Part of a small language model's weights: width 768.
Each number is 50 + 10 x the weight over its row's rms, rounded and kept within 0 to 99. Layers, rows and columns count from 0. The size before them is the row's rms in percent of the matrix's.

# layer 5 attention output (transposed), 768x768, rms 0.0498, rows 598-631, columns 720-767
110:68 61 38 60 68 64 65 51 63 46 50 49 39 55 56 53 48 58 40 53 55 41 44 53 33 38 59 43 46 30 45 27 57 66 36 50 36 49 52 57 56 60 45 36 49 44 41 40
105:49 56 63 45 51 65 41 49 53 48 56 53 31 56 37 49 38 45 80 48 49 43 48 42 56 49 51 52 44 59 47 66 42 63 56 60 42 64 46 54 44 40 44 45 48 47 50 45
102:55 62 48 46 38 62 28 37 58 53 65 57 65 48 57 63 55 42 63 43 66 46 49 41 57 52 65 51 57 32 56 48 61 59 54 44 53 48 63 64 54 36 46 39 47 53 59 41
099:63 64 54 54 49 55 51 32 53 46 52 50 71 45 66 60 35 42 58 51 49 46 58 67 32 56 29 61 54 30 39 63 61 69 44 55 64 64 48 59 46 50 51 45 55 59 52 70
104:46 26 51 36 57 53 46 68 50 40 56 30 44 48 58 58 45 46 48 50 51 52 58 47 49 53 60 61 42 46 35 67 50 63 54 44 61 42 51 47 44 53 40 40 56 44 50 43
103:48 66 43 56 54 40 52 36 53 52 43 64 39 51 53 54 59 64 31 53 61 71 52 46 54 47 44 54 51 42 48 45 74 54 54 43 50 17 41 56 52 33 46 58 72 33 58 51
105:53 66 53 35 62 46 44 44 33 35 50 44 41 26 36 49 64 51 57 59 63 70 48 58 54 48 67 53 56 40 52 57 45 47 41 54 65 57 47 36 53 47 42 70 53 61 50 30
101:47 56 38 50 59 68 49 32 37 45 47 42 57 68 61 36 56 39 42 45 60 59 42 39 65 52 42 51 54 50 46 54 60 48 43 61 55 71 32 58 63 67 68 44 61 66 45 74
102:39 39 60 55 42 58 37 55 67 61 63 63 32 42 62 54 69 36 59 37 46 60 41 53 57 57 37 42 51 68 55 40 35 59 46 45 46 67 38 53 53 50 50 52 38 34 54 47
107:43 52 61 48 48 49 37 50 36 33 63 42 58 41 46 42 35 51 42 54 65 40 49 39 64 63 61 65 29 46 47 35 44 71 55 60 40 41 31 51 49 58 48 64 39 46 63 21
106:40 62 50 50 64 56 38 38 59 41 50 56 48 60 39 56 67 53 39 47 64 60 67 55 53 55 53 55 60 58 51 45 39 53 58 42 50 49 51 53 33 45 48 61 34 43 61 68
103:51 43 63 62 44 61 49 58 52 35 31 38 42 53 52 59 56 42 53 50 46 53 62 52 71 43 63 49 41 53 59 63 58 31 54 55 47 49 57 37 62 76 59 54 48 21 41 54
107:59 43 60 58 41 75 37 70 42 67 41 40 63 52 44 47 65 51 52 57 51 57 64 43 59 20 38 55 46 49 49 25 62 70 53 47 48 48 65 47 51 53 40 42 43 42 60 51
104:53 65 41 50 63 54 57 78 49 39 45 68 49 56 44 49 40 44 57 49 43 47 28 60 45 37 51 41 60 43 54 43 37 42 56 57 50 59 48 69 57 50 40 43 53 44 57 58
110:47 67 36 52 61 58 61 42 45 38 48 52 48 60 50 53 48 52 48 46 67 56 56 62 59 48 63 50 36 57 48 45 45 51 69 49 61 61 45 54 56 56 62 40 45 56 52 53
110:52 43 33 57 44 49 36 49 45 47 41 61 54 44 29 59 65 65 30 43 55 68 53 63 32 36 56 52 35 59 51 45 46 44 62 30 64 47 68 31 47 41 47 32 68 63 51 32
102:64 48 56 39 66 67 51 45 50 51 44 57 37 48 49 61 54 58 53 62 52 56 39 54 55 59 54 45 52 51 46 43 53 54 46 37 58 53 59 53 38 54 55 60 50 41 31 54
102:63 64 60 45 42 54 48 52 56 58 44 47 37 38 70 54 33 48 41 45 45 55 55 44 55 45 47 44 34 50 50 40 47 71 37 41 54 55 51 48 36 49 63 42 47 45 49 67
111:55 59 57 58 51 48 40 41 42 55 36 50 33 42 36 39 54 64 57 37 60 22 64 38 52 45 29 57 46 44 41 52 53 19 52 50 58 70 47 37 42 48 53 37 49 42 61 51
107:46 32 40 31 57 49 31 49 46 46 54 49 53 61 53 54 33 65 51 46 28 59 60 61 50 53 60 55 52 43 48 72 47 45 53 64 64 28 66 39 47 45 49 46 47 57 39 58
101:41 69 47 56 47 54 43 51 53 62 54 58 42 46 58 44 43 61 54 33 50 60 47 36 42 50 54 37 64 53 60 60 45 57 34 37 55 62 48 59 47 64 36 47 46 57 51 45
104:46 53 51 42 68 61 23 50 45 70 50 53 64 33 44 37 39 52 50 59 43 51 49 43 43 38 21 39 54 47 46 52 59 77 46 39 59 42 52 36 63 55 57 61 61 51 36 48
108:48 50 51 52 62 50 43 39 69 47 64 45 47 72 55 45 32 58 48 56 54 47 52 43 62 53 42 54 72 63 47 41 43 52 47 50 51 43 60 49 55 50 51 51 52 59 55 58
104:44 34 44 47 46 64 49 67 53 59 51 59 53 35 56 15 33 35 42 53 50 39 58 56 38 61 61 60 46 68 55 54 33 31 56 46 36 45 69 54 57 56 54 40 41 53 62 26
101:56 54 64 44 52 45 45 54 74 63 50 46 64 52 46 46 39 41 55 54 46 48 34 54 39 51 55 31 52 54 57 58 65 51 53 60 26 38 32 54 39 58 48 50 56 42 49 79
104:46 33 66 63 64 55 62 67 46 46 52 47 65 49 52 48 38 52 52 46 63 50 65 62 51 53 44 35 45 64 45 66 56 49 53 51 35 55 45 65 41 60 45 66 66 64 39 48
104:53 21 51 49 50 67 61 53 40 43 42 66 40 51 55 54 43 73 57 59 58 47 63 35 54 49 31 38 47 59 53 41 51 52 37 43 41 65 55 61 56 33 46 48 53 50 51 45
106:40 62 49 47 45 59 59 53 58 46 63 52 54 42 34 48 38 60 64 55 49 55 39 51 59 35 58 40 55 54 66 55 53 49 44 54 46 43 60 66 58 34 55 37 44 50 69 73
106:57 61 43 50 52 35 57 49 57 57 60 66 54 53 42 49 47 43 45 42 37 50 54 43 57 49 37 44 18 50 44 68 54 42 59 57 53 48 47 40 73 66 56 58 46 61 58 36
105:56 54 52 66 57 58 52 43 50 36 60 49 67 54 37 61 31 43 37 38 71 52 58 58 67 28 38 43 38 36 35 42 59 38 41 48 43 37 54 46 41 46 35 58 43 54 51 58
102:40 51 57 49 52 33 60 53 52 51 48 45 50 20 46 63 53 35 62 54 51 38 48 43 47 40 46 53 74 75 43 33 58 59 42 44 41 47 60 54 41 44 47 46 27 44 52 31
102:40 55 61 55 50 41 52 55 80 31 45 52 43 61 48 77 62 61 56 43 62 40 44 61 58 54 64 56 37 54 43 58 40 55 52 64 37 42 54 41 39 41 56 46 50 57 47 49
110:51 22 45 57 31 41 44 53 63 38 46 46 60 48 49 57 66 60 59 37 51 43 57 49 37 61 34 54 53 52 44 37 64 37 44 56 58 48 60 65 51 54 44 56 61 39 39 50
107:57 55 65 49 58 58 54 46 40 58 55 31 61 50 59 60 39 32 47 57 34 33 60 67 46 69 44 59 59 64 31 48 60 42 54 49 51 54 61 43 28 51 38 57 65 44 70 47
# layer 5 attention value, 768x768, rms 0.0525, rows 599-632, columns 720-767
095:40 47 33 60 39 45 54 51 45 35 52 61 39 48 54 33 46 47 40 42 52 71 61 55 46 56 22 30 42 23 52 57 37 49 35 33 48 51 38 55 68 61 54 70 51 54 49 55
088:37 38 55 49 54 33 56 26 51 51 49 45 56 61 63 49 41 58 44 46 43 50 66 63 61 38 56 58 47 46 47 60 38 47 50 66 53 46 49 61 52 53 51 64 55 48 53 50
093:44 33 46 54 43 39 53 60 51 49 59 47 38 24 49 56 51 53 59 43 38 45 51 29 40 45 53 46 36 40 59 56 49 61 53 45 41 32 50 29 63 57 53 50 58 44 56 59
098:52 61 52 67 52 27 61 44 44 52 42 59 56 57 45 33 52 55 52 45 51 46 36 44 44 53 41 40 68 43 52 56 53 56 58 56 46 52 42 48 45 56 68 53 29 56 52 62
096:30 27 53 47 45 49 47 51 52 43 47 51 39 64 60 63 49 49 49 40 61 52 42 62 63 50 50 45 75 50 41 60 56 42 66 51 61 69 50 36 55 58 40 47 57 53 54 40
093:58 49 40 69 29 57 56 47 58 65 44 55 54 63 69 52 40 48 46 57 55 54 64 51 51 74 59 48 44 44 53 40 56 56 48 39 36 44 41 49 71 54 52 57 54 46 45 76
094:45 42 52 59 57 43 51 68 62 48 68 66 46 44 34 43 46 56 39 63 61 41 48 47 44 51 57 41 52 42 33 41 49 41 49 51 53 39 48 60 47 52 47 46 39 36 50 56
098:26 47 32 43 54 51 56 50 63 51 49 46 72 56 60 67 41 51 44 57 42 41 44 49 64 49 56 46 63 37 42 50 50 42 62 59 47 29 60 54 54 63 60 43 55 52 52 51
100:55 44 55 48 52 58 48 46 53 49 48 35 60 54 53 58 51 32 60 52 59 47 46 77 50 44 43 54 53 60 53 59 53 58 41 41 51 70 62 42 46 46 44 42 52 63 41 46
092:58 58 59 68 28 37 49 57 47 48 49 53 57 36 61 40 43 49 68 55 53 35 38 53 52 37 56 64 62 49 40 58 61 44 48 43 35 69 54 47 64 51 49 47 49 62 49 57
096:55 63 69 36 56 51 49 56 55 53 64 66 65 51 69 54 48 57 25 49 58 57 33 67 57 55 39 57 49 53 57 66 52 61 39 45 55 42 29 63 54 58 34 32 51 63 47 46
086:43 52 60 42 58 36 50 46 51 61 52 55 45 47 41 58 56 54 42 32 48 37 50 45 40 61 50 44 52 53 45 59 66 43 54 50 33 41 42 47 58 48 58 37 39 63 43 51
097:41 28 49 32 43 42 45 41 64 42 60 50 53 49 68 55 44 69 41 43 51 54 42 56 40 48 38 51 35 50 48 62 56 35 46 32 58 53 74 39 53 41 46 60 74 52 54 26
103:65 52 69 57 65 30 41 53 48 70 51 37 47 46 31 47 49 46 43 69 34 72 43 59 57 72 51 45 40 39 44 40 54 40 32 57 45 50 59 60 51 29 52 64 61 49 43 38
093:40 58 36 56 51 27 64 60 51 39 52 42 48 39 57 48 44 49 47 44 35 52 40 42 58 36 39 62 71 40 31 44 51 60 49 48 40 44 37 49 44 57 48 70 35 32 53 53
088:42 45 57 42 36 29 50 61 36 33 56 46 61 63 48 66 43 42 55 47 41 63 42 54 57 47 53 58 48 52 58 37 64 47 63 46 57 63 74 39 67 65 42 47 36 47 51 46
092:47 36 52 51 50 55 64 47 62 22 46 43 59 64 38 44 59 38 74 32 60 45 51 55 47 43 42 66 55 48 31 45 45 50 52 40 49 47 45 37 63 55 42 45 57 42 62 37
099:45 41 43 28 39 53 40 63 46 61 47 50 46 69 50 58 45 77 51 72 44 63 45 44 66 44 58 50 52 41 51 55 46 46 58 43 45 47 46 68 47 47 42 50 51 40 45 49
104:61 50 59 62 49 43 50 53 47 43 52 47 46 39 42 44 47 43 65 50 46 55 51 71 53 54 42 56 39 54 48 65 42 59 31 62 71 44 54 58 39 51 47 47 49 54 68 41
093:54 38 45 53 51 41 40 39 50 51 36 54 65 49 49 30 55 43 62 62 41 49 60 61 37 63 60 35 35 43 54 60 57 42 42 48 43 55 49 36 48 28 41 60 59 29 57 45
103:45 47 40 42 47 48 68 43 46 38 39 53 44 58 46 51 51 51 41 52 61 60 56 59 70 48 56 46 56 51 43 58 51 51 70 63 46 54 43 63 46 45 45 44 51 65 52 58
099:35 50 44 52 45 48 29 45 58 63 62 24 53 31 46 53 55 48 65 53 47 49 56 52 40 36 56 42 72 47 39 62 51 25 45 40 54 54 65 40 46 34 48 32 66 50 40 38
101:69 52 32 59 53 44 35 61 60 64 41 43 54 56 61 40 55 36 48 37 60 47 41 36 51 48 45 40 61 57 72 51 50 57 31 43 50 32 34 36 39 38 70 54 50 44 48 70
090:61 34 52 46 46 43 40 53 64 62 49 32 60 46 55 44 60 33 51 38 54 40 65 41 67 56 59 57 52 59 52 50 44 48 46 48 61 61 52 49 58 40 46 57 43 36 57 39
099:73 59 40 45 45 54 38 59 54 33 47 56 60 52 62 42 56 48 47 31 38 42 68 54 30 65 53 61 52 50 63 52 59 66 58 49 59 59 43 42 54 43 71 65 40 46 40 39
108:58 53 50 53 53 53 49 28 38 45 27 50 59 49 63 62 62 32 25 31 39 41 45 50 54 65 55 54 66 57 44 59 56 76 43 41 45 45 52 45 35 51 54 52 44 33 57 71
101:41 58 72 64 46 62 55 52 45 64 46 45 65 57 66 48 46 23 50 38 50 64 36 27 26 41 56 44 33 50 42 46 47 52 55 44 59 61 37 49 54 56 49 68 55 39 48 47
095:51 47 59 46 40 47 40 51 38 53 54 48 74 53 60 37 40 32 40 61 47 58 53 35 47 44 55 55 62 59 69 72 54 51 44 54 46 49 42 60 29 53 45 28 56 42 47 31
101:51 53 42 49 58 46 44 62 54 49 59 56 53 78 60 54 55 45 41 44 31 51 61 30 59 49 51 55 48 44 56 64 54 36 44 49 31 57 49 56 34 40 49 70 40 45 51 54
099:49 41 41 58 49 57 38 54 48 45 44 43 58 41 44 68 48 44 46 55 62 53 40 59 39 61 65 58 52 54 60 65 58 38 53 63 52 40 59 58 62 42 19 54 38 41 61 31
092:59 39 44 45 58 68 61 47 53 66 51 49 69 48 69 69 42 47 65 47 33 44 60 57 57 52 58 47 56 48 56 42 65 47 51 47 50 35 35 51 59 66 65 38 53 50 58 44
098:34 51 51 35 52 51 55 54 36 49 49 53 31 67 60 37 40 52 56 49 48 76 47 42 56 44 41 63 46 54 72 56 35 58 53 58 61 44 35 56 57 43 61 65 30 45 50 51
096:37 36 38 66 49 59 49 62 43 63 40 54 22 47 46 40 45 45 41 37 58 44 57 54 37 41 58 37 58 30 69 50 44 49 46 47 53 49 42 57 54 45 59 47 51 66 40 51
101:48 53 40 47 51 39 45 55 61 43 48 38 52 45 60 49 63 57 44 48 36 72 45 39 63 33 71 65 60 39 56 51 48 41 50 56 57 50 49 48 51 47 48 51 66 49 42 52